{
  "n_head": 2,
  "vocab_size": 6844,
  "init": "normal",
  "lr_head": 0.00633,
  "steps": 7657
}
Each number is 128 + 24 x the weight over the matrix's rms, rounded and kept within 0 to 255. Layers, rows and columns count from 0. Numbers have three digits each.

# gate: layer 2 MLP gate, 512x256, rms 0.0515, rows 509-511, columns 128-255
# up: layer 2 MLP up, 512x256, rms 0.0485, rows 509-511, columns 128-255
# down: layer 2 MLP down (transposed), 512x256, rms 0.0462, rows 509-511, columns 128-255
gate509:119113111129138135128080152164134101115117145107120109115129140116178134107155156126138167103095129140138105081119088164150101141127087122130138112167062151106087118133162125136104099142137102145138101171122103118148122094122119142129148112087156112104145110099127126101124106153140114110101103149135123085095129093120111105120122146152124148127152099104100139145171112143123106123148
up509:164127128104097159096113161175105138112146135127121110079129174125166117156138126151141130159150156176116123082101091123141138136093119140102152160102131121133095175121117103149124128162167126121129138167134166163149138116132146146138123173179090115107091106132098128147126109133135089074118142125115134130157106137092100100157094120172116152130136115145135100131117080175155124113087
down509:114117145131119123120145092085112145141085129119131167130092139140101151125139102112157121147115124126099121139138161075121118115149154148130132110111160126160144124095098101130121121120154145104129116126144135128125133117094173113108129145171119157112146139130107126145132148124136121144118132115151112131154160131161158145148157085106148093119132104148132159127096105126156104141133
gate510:153098125117123147154123083138150155098087139178109209097108093103185156077148133081135120086113082131125096139161159139053128090144110142114138127160102145136108133111103124088168115121130139164147124134128137151162149138131113167124094131130119177120087147099098148142160132072160106159102146126106149109177162161130167128145140164098129113136122141095138138134102122168099136131122
up510:108144138109162171093120109113128168133142129114107122094095066130168151089175111107092164093130112148123126143154163119112107133145106115145140144166132192155135137121178152083147091075133117119135120149179164108168131102136131139155099126102144105125145122061126154126141158155139087203148117145119179103142137163141129107149115160111145135183107125143156131111121140129125148091107
down510:148124104126148113138179137111112121125094135137132102128166195119084132167091132119127149183090144108123135115149157094116132138125133134164150113140147116142118104143098163167089109156121123144142127164127113142111129101137128074124103139120108142122121126099111107137089118142141138134176117128107096158127075086126131149117126115145107136124119131152110154113141127123103105143137
gate511:126172119133189140189140134124084144121139097147139179130176117090137132131163121115127130149130106133152126147122120150108110105092126093111128114135120120159137130105079141143114109134134137068171140123119101180087119153103103113160121131128157136123166150099134133112107144131138172178072138118113134101123080135132179124142113148124142119156127110155132125129116143121120096130122
up511:096163141109104170143131138134118117136095077139097145104125110117173122134124084146175103134154117156122136118148112125115099129082143106104104085094112118109136138095097090133119081122131106099149124124111160124077110125125158124131140107115117133093115170136146182105135139178122104150080137127113101055129144130139151139159117146132093132180117103173116128126135143116123104132121
down511:153083102113140084101129092110105140121134165085127118151110122127083107174111131118096171119114128125111107088101177091126153123111120168139104124080159152110102117165137150149151122124086113139109125116150120112104118096122096136128095152159101129111166116151135100143127111143136126096134122091169132129139115099109130045155124136115138147085126100128143154147143140151159148125149